Weights of a small transformer language model.
Size: 9 layers, 3 heads of 32, MLP 384 squared ReLU, vocabulary 771, 1.92M parameters.
Each number is 500 + 50 x the weight over its row's rms, rounded and kept within 0 to 999. Layers, rows and columns count from 0. Numbers have three digits each. The size before them is the row's rms in percent of the matrix's.

# layer 6 attention output (transposed), 96x96, rms 0.155, rows 93-95, columns 0-95
122:455427502435492531469570420487377531543455540540519451509496513558470431564554483561530578550505595469507497422464478561499599485471434508428550507470486472527398452562419488439509530459487433516538417420486492498487470485571581509520358392424570504479520509511512516473560516503517507502
087:438507456472660528467461461482497575543491568514523592462529423462481435511586504532470440633514541507574536425543523599524497419475491528448556512561474514502531520467529582538586512522536498540470434473499501509510537448468524603435426521519530558504490491488460496612570481511444538578
083:527517506503433463508542525419474505494595421397450520499512497513430447440519536585452445424450355471489528549526470451470493545473515479521483561478491442525383586503428445433487531504554405473400483499500502521528545434512537404552471511510427499469440482470436543486553590409538500486
# layer 6 attention value, 96x96, rms 0.185, rows 94-95, columns 0-95
103:451519556526453460419398504572516449516566467529475462557475512535458589554425409430483499504448500493473567496532413597487483482489518464531594460556545490511484453562572532494459437517462550446430523478554377503508545491442502540418451477444534519489543538480514553450406384518414499442
083:525561579557458488574528454526469477519515469523549443500499555516610463488476470396457529526538466504471476528524431495406518592436477593441602542517463471452440474512568439524492539485455570433509430509418435606480477503511533563513399519477504459449606543376469505563531479532496497519
# layer 6 MLP up, 384x96, rms 0.175, rows 0-69, columns 0-95
103:477539513452510550499487552428535488431521557556498623526548498494495599445565489471557529577576459538483467496359495548623484491520497495615440446519473532475562529530557587425499501513466549468441465514422542473483592559580454517443494452539553528457506537539488455512577514578509451472
090:423425431580459513529533548609513554421557530546527545413483598525517596548627550453497463456594493484458464560463481476527489457526484460470471533490424562505532470525494501434563489477582555441425503463457463574546404512551442539450486445517499518499450499561443498412516501438454532529
113:573577536471487483514529562596462427525511504507424455536515549530463467421529557528399457523432508460474519589410549549458483486468586496488566425552569599425426467485498453464487481521510463502469537455486455482526526579504453488540406514559576478527410605508575483508443573542563560476
086:571527477590612430511498567644484486526483504502484537440531551454556527501483534558479546476492521526524532435540539513484552444512482480486483524499511520462457483427486460468523545459545401331488494537555458533543439616529427502496572498452583440538503512477393436514557543432515514569
097:502521659499576558541511533480478440566465495511497513563465430446432526530426441468518531470477592491539491374430539476525545544571537481499475443504484475573621422464543454421562454532556467546511437525499541530511467454444498522506467407496575432496457439466540519455434493441436551479
107:417453436448433493552504530491520441467418623541495434517515584436513543492544580442537453557539523480545387464547583474515438435567558526453450472495458524484501399486471527367480453453496451443517449493515552485444561555480459430541415491504551450520460546534505514518515425463421515472
083:483465564495418548431546530553437510488462455498476380450478584528570391465425491575478485513594429488579517604491445485506438497435484501566504422486452522427522522454501521383506437558532505438401545495549464449522495539499508503510510483523508467382486534585439481506493422494496503569
103:533438480538492523426502577540556437531561572439522649583486547492480623497599543444540526541546482469424556553467514443534530508581521531533491467585455526453450575481477528462457449486534434378506518576554476521503565530515542545562516496557445475573524480572521486553484528571473505511
096:493578563434480472557517532509472636440626490557478514526521550453518499495490622492397546548496490590520562491444507529558555513472464487552540463587540474435551360462511530532394529534574511403483534473507542458548524546486488474550483547488518494467456575558430449544539496470478499506
104:486610506474479565488476452444499491543502477517500514557517534497438547436515469550476483484568508508394545384458473487495583510575497471440525536536438534359482413527407486455496477567447445449477507495545504448510443575547519421453501599430575521569521444536484436505510523366511522458
085:463486435545515506507468578524439502472496584617462535486445471530542540511529555539490430490471383560518413498548453512469516527575561461457609525492452527468430582378422538501601498551531526499451583476549472535517478506473435611448529484556546429458481502455553471551488446499508462427
100:516501456454397446561564495529551429597536499570518525365426500492469436468481415473494488581545496539482466554485461519484474432518504524453452526528417514539441557569533525460545453542452574520512521559521461520554627489544544487430559449517519557493468537564517598517416447488427472419
081:506502400422501512500495495529472527548516449385536497490555590502520501530532576499441438457536499528412550454489486478507521520564467448475538614516444476435381544524491506527471390523580546407548498586482603416536509516516469479505410475455563455514452505608475483511504473397530468539
106:444441523555390497401608463477448443418548480477447514528494480510476502525509446508532603545532499418515517494527508477470555452486495476533490520550496568624516553428542449484487439516559571491447548468490412569499569555476564477553469477489554454465470467457358402482506506554546417541
107:606548492507451475508527558519478407505626581520459518544449482510354547456514476395534497453545562468544548432493543422525517489551512503490650499559464491570474467446463531515544543479489574507503437460503500547496448435438590485477501507436504429494482440507545515563532548564453463565
116:438407565548545496561502591571432498580506437442517482472490497442520411462436480481537509516468504518438527554521422546525485506494525473506411490501523378505503541511475469540554449510460578539463527575456375491589423513429506435481512485454492479557429472407464405525523422494559528413
108:516500448434393484335533545445505577566493420537510515527559578412491518432469422542519560522522539424542445528473535477491495485477464483510494587435499480535547429538493526613553546494443481514625429553559488468485494531489453465505550488508554566499542437603473479483491518440486476431
085:491501565573472582531527463350518531466393455494466493559474493470447508486489539500606441510455477539500453551535533448485470481394420495509544480493533514485485576426409473443519568569470571546474534480415599472528534519570459546483549477604527545554481491476529452543445438572434451538
115:383541435486502502460534481489411497459506504564542500537496486592571526446566464419549588460472530451413528604489630487502420581527483531565516461525524604524514487500573455463432531517516492487537396506502478519479454557366509469530507512464563565506477500492428492451439501422545505517
102:512488447398404560632423536427490600554517578518488415491495525576485459519432461508464454535498430505521461524504519418533465469575525603403479514510523424527440527557473544538438465547475494442553495553536565522498503495469483394544486455475480473541525513571469487430544471544607531469
099:474469503570438504483572457524499589608488483459483599481436475505575526510499461430446435466580543546455563580467556453407555487476504528560500496470520524515429491392541563530413488480559488445475428532522536467477519381472540565399440543584567486470520527476507494445541478475531412467
104:500614481398537393545510424483414456532489492585528546601455593534515460474553525586463482604527440517557461497533537484568509572551526530447496559535426458435494531422458540499501499462471463580582465499535445477462482497488465490487533452490534569536496631518435443529541558459491521529
091:486519570549463644485497489489530462535473586548526483470520449535505412423426511455392536489504417557463379491530456434546454463525479470495507358511519450578547516513452525411511527471456572437576406499431504500549546472434548423488492505462441496518517461470465526447477550534537540467
095:498474546595541484538497523481608466481480531536371463508422531518536451537553513470442501500507537507472491489385435506465432476490430489451548545492521495449484507378525459533520550485433457438487489529415635443422536561472521504553424490668459459512504460503455445440518512504462508456
108:607505538513529453456497569519536481550559515558480457551372491518493404560528536542526455535457465592475417564504481503509545540579511519482517479547526471587494476511461448534463439502548537409417433583501471406501447587546467475584497614478502467477482550574491518520534458436565555420
106:455575482423433583476521482432440547497469460591500461430473474485472533417541486481506443493528474503545538417463518553482369475614454496445550524472433438481471547563527568470465465439506421528445527482494462483457538492511422493473508609541565505479405394501551544564429465536429518460
100:519498501548399528407511480513480529477495508534454542370499548415474448530559523504541435516547543553471605473509486527543514516523491462540551454420495448553480501480529518560436458470356489594466481492551440543364523529529513545435457492437590538569584604531484511497503547452541475531
095:478489554477497566479439597564539490501439530526442570452427500565521411531561558459437487423447603591549492535435462552463473521591544501461453487491495498500424465524449499495473467447474535515463458390443556435422497538553528445610523544488486490454520508525528414473515513521515385402
108:529516482442469530516551525538512394499454623536521535496554468557430470465481552487434557488553512499503420513454532509578570486578573516596483448516505474444430465516504473494418612539443552497548390490553491500475494510565520417399455448480508435503449614530531445574513527519428450538
092:497480498526519484421478551460460499519577547495484492522514412538470432533599495506556468484524532534477550481510392536540491582489443551518364576538518513500492590522518421471518396426553474581393380495461465460537520488483408491585445437568479528451502514467492396497493505422515528478
096:497516484497552490485539517604448456556534486576555533477516497517556476462441537493507556520515444493567491546483479484532499443502596545548442497471390411418339428479492361439473476524489559527541383495572409530554440513433504519561507507516471456521495522482530530469584459462503581476
085:440421520589584444494463499487553528468530443465500526432482404432571443446482527489538569484531569519476555558425477566473519565491555455478404427421471518589516523446488457449500570560469540513436502591550523494511493479519484484605420578398531547539431524490462499494513542589558530536
084:502542507542424505504461545493492474400458564476534513566499451505473553559577542479563456502567514514481490467450535394526542466504507524526546488533524530444414495430493466608590519635478589534564478516453494591425531400457432480507446562526493517582480429504470554528412512548552588467
100:587537436490453550594494578462526502557472530617553499446509472526510525597456464540448578510547472416527493467549438480604524532594490461414546559523475548517501457518461534356491526440526552476401489532519517485497500574485551440516536545578535495528480509560475608515513476454441483434
091:578488536533581479512472515468517560471599571526435536416366513524454423499481392549511522540542406507432492570519511564564485508513568486515573488530461527570479634504478553496500515592422513397530571483518528534484485465437470527539500472491490461531510481513448440564524619482446504518
099:452582459513498507408418541445492497501477448452505529441495523491507505473484543448470502497577449526566497467439517461462457486532475615531468384465546549576428470437486525480439491530448508417517436526544531595488470533437506509434551473423535619490473446570450442471506559486600636533
106:451534538401530463403493486500536533437426531494445431446513520563559435477520402441515444563469489521512509411508568413483578549524498488580492526497561517551561525468485580463478488578431643531495504529445476555560516507558397447581415469495493488481474423513485523508565440459550517540
087:546562494560516464362520475464486418471476495598543554501508511442428498544479519542496507537518489426533539537434469520449477584547563511519590549404478554545334457530521519440473555448509483453604545565468511413485558509450538446395513445532474467474522505544457473552546503453549488505
103:600393496487431454470583565546519580437553561617455501570508484541428507468463454550475522529572512524520531425511507457543515517488515518546473541441489480467523462557483431464442461475496497551423478467602505487433584439599412513471545523495493525506484466493537529542429491530666460487
096:566508494399522491535524481477460506498489464562454499431551538495435476506450505491563458559605504383500490517484462432518622479584568495475379483560508459482456491528457421452466408446557569571546500543519373556446523500507479465574549558496549491544544403461542533462526546492548460508
100:504493582480516526517474536473511500420519453531517559504447524566529413531518563420377497500580480492509536528437509514568472517479606484390484494476446494493449493528453439451372462486465489448554514501520623358470491413526562493605503478458533462457540531452500464471485505512389509548
124:481592488503460482527540475481465525529452465553527572540482517527450419504465535564409539548515490467410431539545426427522536515480426550501594461499571467476437526451497563484470542466569497504545469503506513404447517412442496405412568435532537540525420571517523406542475608526415534560
101:445536482463402642530555532417454564493501548554449493472420427606536492546468516530462476607512541456485570475586526426517444584431487549569536418597464458496497476534513488507535477546558468513559513506529470594433532466502560541473568435439497535494410535507515507451507460472450512531
106:456585520514510459496543591430504518546526558464478556458466530512509400482496473481580492548527566513536451511528461451485484512465544567580468499442488560698514455545482439539505463428509470545514522497581563500443459520440496466558451356403424449511547432537498524512505466519450525443
097:485453593581554580452468522504534487444490475500418586500452490534500483485477543578529468479552474535485420485410532546510468528576514464470519523465502542518494534478450526523585438497524436499536360511414524552477500468487528449597378437627431511487486578498533500500634538493523462453
093:509569436446535552428477436497556501509535479592467536519500583509526470504513539425487569625441571372463390427482502584465491418564540502546508552513498484490507494496532479477501420566462436561488445539532488528521526459510534463526466525532502467533508416518515429533434417476369591469
108:521568534532500468475503525567598438531444501509444446563483515483468465470444548489468512472543520454579606572525465454493464519489555549452493487420521356581532476525449411565390619537438570476537464538554513517560500438420521459437542536542515521568492441505503473526513593494536503571
089:546499593422408516521546496590462566549493446404523627509565484508581590474490450495406442567475497437534476529536521530557512540489587477476480457480563489492553513412498563524414512422514551515506438541443517588460413535499530613471441527522495439538442469529502525464528487474432485520
104:480534483480500468510561475500637497596500485521544540525396469565455453421485412504487546485440417564509428470513433519487587541477569511455451528468500469568476557530448543527398496489565485483423496540420435531564551526472446474545559512535560511507528452443460518423445501371421539459
093:560523553525490541566500454525468401566452454525516372521536482499457573479461550455462509501506513519554457508411511465444439470443420476447579501418604483493537462442492507489589450508443611461461508486460443480400399543490588358535567471523526515516514503463505488465470476428496508471
098:595563479499546498511601560571529469552492532554531431551490484539573575516448517539469472545501507464547507396531516552495450560553465575538427548548470492480500468437588531523451431438545462336503434520523472509520482512514422485532499448466480474429424576594517459474527399459458540469
104:538468555486522578520513578578416583615499506541421470491383534605487462499606503508512478495433536443491477412498544539565496432478475535501479593500446483459468438544507474410477441445507439629503465523570526486475546450506584556545578489544525573433528463488499493495512546489483519465
099:542503473577464545411451451516495490488545505548462422483602467582551520448524507560567591524520504570519564476476460534529501472481602500529471427422453555572531537512447481510414584385505440502550443474438512557562599488601542507457481397494492494570517466488519542480460511507435581501
092:512635520528507517557416523464535559557598567494437554516411400551579523461502528498521527530420552513493401503651482462547572509489598484446493517472495436509433518545502550498492553522460503504447499521553489516498574430452543582523501526499480552429509486526454518576419488589458479492
121:582522508538534542365445462468438547456453398478486502504518528499478388522531484488496559535528427506531504416381491495559440609461446483488380630545493533508542489462460467451501505406515507500517535520587527509538515534502494496425482492577576522566465469463425472527553512529472465578
080:503550516577425579442483527421579413533547467527586495518480622564510539445473477414464568546377567495458436425469453610532442519430457498539507475382496469466478489470509418482455516514568525505462460498533542474515534607494505489484511491528491536526460474537422460499524491463409532554
090:525489555498431477458550555406500548515523513477556503601462453484559502452541492527492619519526519487540465576420439537557381531455511441384508458601448404471504455481526490554517503419499540487419559459555523516533446493416480478454558483549491527503545503509369596488479520437459473530
097:525521576571489449458520523548543493574458476544442456436436576412462467494444574472399489451492505533523439480488464584502426531427499560490531556531537575477516555516500476558443523589538448401511527518454578520507611438516473472523444546421539539483417482494421535465518400449534439432
100:566570569583543542548457554551519551533588476413408433400517507554502527474522556418509510516461463563493450447418468502575450480483586626511518581518502525485528558494517521586552515506517399524459522460494509546420471433465425498462459455510441566489525524537403487463478484528537500419
111:520478595511470635408485500542460515468547476427509442491486431526604543417473459442575487506424481463603528476486493548536451531517474516580520486487439455442493492540478549363501537484463625439472466462520468452525512406473569529474472475503473535609498461449547549589526484549500489482
109:482487481499381458538459518488492338544554499460431528507371481464584500383545429479508516537513506455490518522523501571483428478374516461437439547485440510485466551509513500501542445472461556530507543513424443496507512576508480487487619485518424466513443494517410570510432533461514439562
094:505476483453462464442438602510485480526444568419518388509375417496475487477484474425566513513518405467447516408476505580603500514426552472528525421532504550456569504453546432514469466424432536446465466462501485438518531483549424515496488435474477446648487469554522499513490540543484558484
116:505486496485551499537530455460606504461498425543506459582585525479511486562483469449538458500533503443567524480529455514534428514575491496520458450427421478603412431475455491367424538514375489500593445582504573533485508472439523466496526525472472559535412574582500462508459523449490591478
110:486504492527446480540483538575497457438504500669435492511426472517465509538507570431501465461464481490466539526363575507584502509573552542431419564453495452555553597536492511465446603486481452531473480543469471494440576485537621559465537468533510459521417459454561467450555515493540526494
102:544554478584435490490471469548389502554578524516500530625425467495571540466547533582493583433568485504483563448518441511485505477545493446504503444419476468476598589497518535487485439484474516559513531444562476468448477490423430512447415482455502494635436505456551533473547414464418506493
108:554571422533450514506477463598474504459451472542400614536407446551401576485596554498456500481536456477512524569547537560466485527493461480446472406454423466467485620533491470476598560465427512497494402526558479443490476459571470467536442509490538509477549509532516419509417483503473463527
114:492534540474470510515393471472464539443575505419463504486420437480571445462414370511542489542410543401557541494553490519484432553556494468471550498527508526547495502541434450438528505549472565566450546452470445505454422589504493502477560529462509343506474415572461504481494493498574452529
123:466600500423492523481441457531446562506477527560419508452564514507474479502533543551558551575480492450558511391449452384414522480555459470457486547465518417585463491501522497479495486441493494500601541557555593537476504456489555454611503491501433472535439478478548389462503509535551545382
108:523497474499453458523488492436410575525486563490399490414342395488539440459521483465527422549482600418540512486548569494492473552532519486466572480513436451569540474516466478411531470520481424551498526466575510544443490545506436594489533513521530439500496443570593551434504428453505492538
094:542655533472556427444453497530596505541531523483534487524442438491503525491490567531541552501531568523505497542415473608466467490539556468542594414562479490522404465492497529496458426537496514449533480557556516431454499491529491505594509472523516491558533525461403463460598391396498550556
# layer 6 MLP down (transposed), 384x96, rms 0.0429, rows 0-69, columns 0-95
100:544420504496514538540471425530505600538475538428474481559458461460484482480457505577537540490497615470501410542575473492531564530499517459486498512399495505600453550410541498484446423494470621446556518559520488539467444467476541507514530434518594420525513555529522477638386488520501444459
092:525569483441526546482486584465492522677423465508432500583514420438475463420428472533495522515542441511524515555495543519534506395487493507492567555487512505500507576513546469453541483555480469472528566514536544529422540454454531337529530527512487479523550482467500618574537418512478427459
107:461541522478502481527487568507499550482473495409485475614567488522527472435488406569449428518469457555502543548400479490432504511502464511498393515459465525482514497577539434365573513594569510605444478483587486435472573484508427477420510554473494476587420530445539461458540546470508515546
092:491516523507551520420504514531485431601556503497507546441518524560490506527573517548529525478495605585567506438530510500426444393433558448433519425484457531561502529480530461443480521490503592571523505619457529477449576424435434489502407462533420575418435474508489529507510609505443487495
101:440571517485463430497546591475492538436516401534460467434454481562478387587516452572408559408462475385547471435443508491523514427538479420523530645503516527488529500549423505487528488537530493561485525492483555488473553477475590544488485475454564510548538403534464548496568442470484482478
105:537476561514469504485400472422493485494462603419504463503558580518465492440466519468546444507547515527559502508541508469485423464437493509583465559485483470577534617435460543588528534449404416500490481544486495478511455541417525400501424492459580450416488563448408545521494445562592528491
091:547467406461587498608441519475514498462481554520516503540509488427419585558661500436526533412496590556481521512495545541556504506503508517439460495454542460526550527568421502543578532502417507523628472509529455486476535426540481508502446464479567498575506524447565436469538476605493533472
099:574543444493455600541436449468497561485427592418507431500466442503471523520507438566557456570570580420491452506534499520473514533408465509424515481536630409516435545520432534540475533533434560487580447519506339499530519487527476508428478471480529499527450552504519466525464542460487543543
102:502501541403529559428544460453447554446463448510491489463401489555458471523532452515593578527521518555537490456517591522566484477454513488440505576481467587498529465413480577448512555492417512473503536524538494498451467574514542642525514584426464476491512447463458380401581526470494448460
104:453609364418448563577498398510430476526543444490447457582457501494485559536418467556527494537535468527500478504483369454475568454469472488462416501602393469444461464438473449506482523563430441500465505514542539490519558523499468458512528503474456476509564503417487427448504527464488543425
094:479538437490443528517564450594576532409530581450592489414601505567511498469516417443585485572483538486508585502445479500527467466472587497522443567429510516534509539430478491407480525557491503420463520442515485534438558524446530355496441516459472488486609470471513563472528527544469491486
100:543473526574576543497452460552537490440529466456457576493547446489522470460463572478499512528406519385586461512488476513455547466533492525563524407531588519536412479391398467519527473583454571376456507504515438422505460558525535584456505430524463503494504490514540521552533480521540386460
080:511483569437541506501561568544402562418507544527497448494590432411470396413524472515508550565443405514582489574513477478545520462466581524545486501394506472505434499479525523457608521515425519567548481583485539514542509555521516483543501448534478542562527560447515516558576565508514607510
106:441449479472488463575541447538509404548480361509531483506551536563439512552472567457514427466496658411538419460551458479459524547501452520483520459529517536495474447566549600428555443478522553466456493513473400501564503441522494538568561610533564504512521431492549525513517505497521446546
097:513439434527529519522547600488542529609467449565546484607508441516438480473514449464503497427517563500502491480425596452565484430598529514396563484470472461466492490378559473486515550425483477497501554513442449479453494446489598523420546495548537539537524540535434507424449481555467528608
105:479551506539391475482411489521509535499563505428407492411498548426486519486523552544522567501556463554441521488523467453477428379438497448657556466485473481483447487502555493532511541409431455498502417471464430474471443598497473425508529437445473465429479506511524464477390477436510456480
099:448568406447503499458455552526474522536507501521477463447542577529514509436541444590534402512568520570539440476520515578549450609527542508429476616568499472539503523505465446472504528468498492552514483516490490505480518637424449448572544403544535507506603385445495489459584525513547469513
098:383544379481441491449504570515484514471614556429593475429430486485534547524536449510527471466510566473465473417517481508459462520506505461538495527489541588529500509566492479571505480443539510530512513529549479519560394570523521497526515516350466432433505490476604499410562518415443550524
116:463455473578472533528481509468518574518433504530520575431527423584552513551509415517512520451488515487431518641521589514479444466517469427511488470530550537440499485479556555543482551499535512490494374392492425512478404458392537460563485458422497565482567461528491528426392506466514473550
102:396559471493432563590446528558518561500487545496490414478487557573462491594505522541469430542464562473578519593507493484519484460515506525457506574440571501468497564486433600536495549548510567521615477499552603564503461512477490510547536565540498516534496418502499543604415441505464592450
101:475457453521506432580553493512436471541458433490438514545554466567453441508479491533420621484511461535502391406548503520582501556546503553605469476569524499472459478558409440591508484526547443510518504477481536543496426518546488480543571481548497433478496571498405569524581480487386547442
108:500562437512468483457400486435525490603419541513503494488522530559464559447578578560470503556510564452565473511414552508386583538503486560456522415577507570434442517460481548580582556571503530550517480570498501451491402542511426489520475533416495592483465481565493580509508477479504497537
088:583557606516526470505464502563479543516514449515620530414549489510465450523474565494509413573523468558465569566461524483516573488519520424535466433466542484561425480506534580473542510562529567531546562434571520526552602500562512456459473465518557419510435606526508497593423483500518580520
086:491444536460558477502548544465549469529468448562442493475534470463601454551541408594489444522555530526497470510495584527580468481455408448556458500516515539432512505438414459512490599456343379531489478517391543430468463479483522524501486483516499572443424411519483482539466501450512488438
100:528499473547460500513598551505502441521513537551485504484433464547456468651477522470436375476526429630455481478543586439505521490567512433539473442440612511476502490471443472534487544562501488543429379421473506503450443502567535557547500507482462520513523447486515537449496453382462536472
093:398517509506511494432504545474477480476435473411402549501418454457513473559507489489483414518523488579500462477450525484548452419545406477445601430554451476498440440551518498559473508348477525488507422475512432477526556480432465416480547567532540548531455398472547483542438415496493530449
097:441449501500547593564556508555528512567477469490409408410502507522451476549536433546464462496534519508506530552529465600559507487518489486557547496541624414408454564483479499504422479507515514506534521442544560569540510575495562407558492489477477554458497504472392519591484588436460449406
090:481474475433440559520387510494547405468483461601484510429524475403501432573446485484488505502449567535480497573459447493412493497571508524455549511591548442565427455569534452568380450464473475511437480487478466451458516547554474514545524541464523477405578500457460440445494540489470388466
104:588448514412489425452527506488540568514519573474456546492469498541474394495540472490605498371506513538591507423502494456469525534558513494415511421464473492527383504465491456512447429460458478534436443522499508544437594498508536511552432454521536612412426527446456552561497474459452489550
100:557546473505520548641477467560508457559464548525585475473528529509506544537504414579506542514515526422476462605434451457445521412531447456461502509506506553462487455561466559548578483561511571532493514372462396597431476482523599531525562536467562518432517469498495530495574539467537438494
099:399499349477485468531482473495452520481472446499468500425486451442432552508434612493520465578527482397537434500539439464469490521435495388521512553562506510473496480523548513448512531479500474521523491529407471509536565551415505450524453403544494463536498526380585393592542459498488530485
091:503423598503486500473434424475499533486558506528600544503501566501493495562393558492510527521492545543509540533440485425531532553627542419504569461527432546474430426468493508588573531477415488497449461452531537467474446556569466504515504551410497469518544551503466446568502530634601526488
099:443540555437549528487499487568538604521539449524429468505459560538525445434417537540492534509501386512493451455532516589491440608480548505508465497482518414492512457518526501490461419437562447497404540413475603434539494580434538589506511478529465521499514526511476459510569463423520395593
093:512510488479464486540470621474534460523512508625506472400549504497449604580428507484496504579625497551451525495558505448490559477552448449431551518465459548423455485484588451501489447445443558492521558479490523546469443493429543504590472556515491432500535553492428618459546444515442548534
093:462525452503507588563471513464548529525529491536463421457396502523523398576479457590572476494543443508423501433517434503487417592461520525422548525480538479539532535462398448476526409450497560411570533530513583561480507589476529561507547572509532539460525557510509598515460594507530474543
096:507541482577505552443457475633479487513516402488572451490512535511538507441520585441520546479506547561449502528554454534387551448495536488545439484503506528472627456483546468531522561556510530570509517410495505450623464395506490557526552501511472466442456439489466615524509530535484605561
101:457422492492514557598575465464423460483430461421581479572463426508442466511520521521486445527532557566551403562455513450430534471494559557450465519579463464552474473535525490405435495546524578447428486483514446565459427534435405556500552503457537480542534547511426491474455556587452556468
093:490579499445532543537438485412466408517431516479551492498455385501502512444480404532517465525469529431508575509494486523456492541536518441494573454515557541502482499487567576442449535510596422477528567508401396453505559541490478571584469460537515578605481587494565499567465575519562539520
104:592474461584492512540520583542537554537501609593525558482607528487421494536417463424557461472536548537553557493524534434543513549550487523494518580529503430447426445561430434502420535453490533591554553482478457530512476547463462600413478508424479550514548499482418484489468467451517463551
095:483429452419418471507554540468513478468537457434526533538412464496419477435425461537426526495558558523563586478563487540636458455528476512526566494485469496471434529552461475496477542355502504498541613462474512541518499531475577500409607473462482498551497477513559492402481472542588475483
101:526479444493486555442534538425507495430572490416453406514479467540605472497443531494495462615625489463463510528418485464553533593520539450448420495552586419505492466458496492518521466590492436486544484517503511411489412446495449526475526491552512534506470426503408448490535581531570569567
114:563480502544496450490535424434493503607510494473567417432509413563447468456480497568482514442516431521421548467518483449425506546521465520452451455476566486477469513418427517460521558539487531441506450443509449519394534438495464439447534466558579465516410554452473460506505583596429523375
103:524572503543596378565503501506443472473482521595533552506554495485532505448575547482490601569522429566472527482480442543578495414554474467515418481490576579563455406461578483462465528426514425514520537433491592582504556473433504443489472517549571519573436524465467519490501524437560503508
105:459542575465395423526484473527480558420547499516473508454522518538580501523526446675576480532482478504576428537430453537451562478474506354490477485478455553458519444475613513432493513519532444536409460480487534514490478468365499462469453507456481494494489520432516508487514410448454493480
093:596435523503474452416556423598491542529435514588514569529455496450535513578512509492537480464509668472436482493528490475559427473591521520494525417480524501540503536480517505611600375523450499529493561540467493541447485435532521422503418561490451454489514489457534532525518476448448442528
094:541546507537549482510479564542439529531479481445503459488486458519486579453435531531529481515474483494456549529531602481508435566482546560539549540471564517508516446515475443444519454505556619397546464465492591430487470551469475676523485513542430526597545552525489520565411502557433595573
107:599565558525536497507539605593542419462518451585482493537513565497457449452478584523597550492557595591549491564455463435499517570562524497509577497519502467537511417521477491475498504526511499467447458551385594457506488422425572489487435579545472547493528477462502450561435537530463545505
099:512538440516459468407410554464544495428518455532525480539558440489433458469573486445564595496579495451573409478438477530497512535470493520480469484461544518451528553422491462534466435538564431467481455558502462426469536455537497643442481492477407499496499439358489435472534516483553410470
112:558447437493513454450488464584492461437484512470473480488494518531510479524547500585544443494503498578541516566532444420416484512402421389502463497510568385463576527438590572475499452473548452444497446537527468539592605450496516431479470448531462479512436505497439497490512533472650489546
094:465457605484499423510537538514518462516556454549489504516504526498606522490496492462482582531557484448535539474544511514597428520605496515511418436513469513610528591518458495574435523412457494472532528459419481592507519526584493592577466501468413498454459584545518466503449613490522409481
099:524459519466392471510506483537562541487349565498524530400547478468568509482510537472531568491560459413562442446523496465524452536461450481573466515490478560497569528417444512495490568513536554505535555488504441506437512500388518488502420618560445487577497466560487471551523589578511521602
103:470457506479465506478423448511539533493463454399494420468475477444459474515510584504501552426573521594476422561527445480536477515513544515493475501571430474491573495545442547551479603449496472377524511483512452509501503519391443437543489597571530524509518451558531519611426550493591471388
095:558541424500473493534435421463514465505523508527547436490561497552596468558499477534523474580579468628462625525530514538433508527540497454593437452526457541515519467543504486524576533452523439480418471469487558523438612553508565498501414460536445542477565451450516579507396550434460488507
088:472497485531591481440555427564560481412458495482492528564497488500421590495526489467533543526487484585493534515433530524424363433447401525529457493505522500553481537409449437527468514430477570494474448428482468508470502611512496537482412417503557489588456497504541497521452497489613554403
113:593492468565512537461559557467434515437478517480550554501609483491478425508486512456443543476468484618580501511539504517514418483576461489486516473437465510483521547504487477459516606462531583519501493494534430523601493492361566450434557550486434383491498519448486513442384521483468409472
085:519537505482584546500393540510448413376517472485522554506532620490516479491475433423474503472464401364484519504486569490492487485538508422463419505487510534519501504505452524472446534448482385535602517519449478565551462547564444606516531535421467520437446453490540494479575537552448504461
095:494431539481567401583514552455527590429561488485519405572525504523478522385594478501402593512520481477546571592465584497491462439495506567445430521555506449539484399520503473454472440458490517520419494448534521513482527512516424502520489529510538561555455538490404598536522472448528454542
098:445561485529543513534531547431476532480447482577408612514500541450440488516450625446479466453505522572504465449619501548476569449540566487597603562501517499527436453521513494515478517554507456461519524464505584536491585526510605548489481522573439571550513470431488593541550528486456507429
102:555595466425490498493591494569574424580440591533438535526532447535521465531496348509490477466537516540460479497503521528544557398491526517456468580524469497528565423581504406519542569592534501609502435414521514474535548579462520497499478521470449467467569465516481566556515482475452535490
108:555461503457492533562512463516420540460562498502582480446522486513625485429495568550580485497539532446529581483427524488554438472503544486422494514411512528445525450621579581452538438585451522547489520480445567543486540464435558488446427486437515562508451458576473506503528522481411543601
106:509557535532457526551435516483596381486541495408543506578469539446532512481529512518480458544562473530444441564482517429492443386420512500455499401527515400521441619581435495505474502499421495436530494495407435542444535419482497455482569510517488490561444494558528418522454515442548453505
093:451443459420445625593473540519571507556505537541554509528488562564530521610497472516510560396595444529457529491516559473476563492486503522485502471442494507569490462465512444457461591425417481491460535505493472521482476512554480527581478577435374536511517431554517446473517591479485516615
102:477505559527510455488592447479500486471444470586510466542489415536533404614476546532665453469445499443539509463472540460589497420585495493579503499561453472561477418430472485483486563564382463466493571500498526443538592520498498433503496486532474554469491550521589535519521545490569500522
102:413461537387503524419522508509519449490444533444422504503464471476448464550557544543473436503458523576512482410510548441545487473451513548465608578469535409475576510447556487436497546392547487543515540556455582503542522483568454444460586462477590565476451437572499570432500440507538483517
105:425488422560524565459521511573536561459533475586545582552465451630517522469517409518447560448493474433519630472567506491470465485471524459471457438531485561467561518557531437433507478476452517587509549446483546511450520494428467511544476451403472442523575591393522541468556506517519476460
111:443544523502494546512495484553434457451452389501474500543511476464477424469522518551543518453484529566496494495551470478471525432466468393578425553516469564536502526568564567446563467510485575536439444407494408487481381453434400549487394527441524493419553447579554560515448501484508475438
114:469470433426438501548483446491491497491504427440491553436457434468553493476378467514581508494534460440464519505477575554512500444531484412559516591548415516435456496544510516561566437516538484594590578492536448484517437557562425483509617516586568508438495481517514553583528416478529475527
116:537452441522503452461487499569481531513526457470506533536431454524475477505460516501568574494515436497554574516447426561520521362572461462542527470480567468583539575517563531420458472492489461437591514559457512452606576494578574399436507458530479493573529520472516448379445564537476528450
109:506506478495579480482537489454509496443508452472457408539486467444428461528538563509575440500515561476459382507433422563498386427548514494523515479536430492541454563551523503577449382530568517566559469504549510510518471583500516619514541532576480424505538430482498516431433454496474582586
097:527497482615506486484508464501480476589557435472512563558476512515470501487488520478465436456539550567473496551469458445506623423483469480519507573427480514514475509582556401493580531546496532467516412531469492464474592495457514604469481506642503472390485603577457480431428544476426520512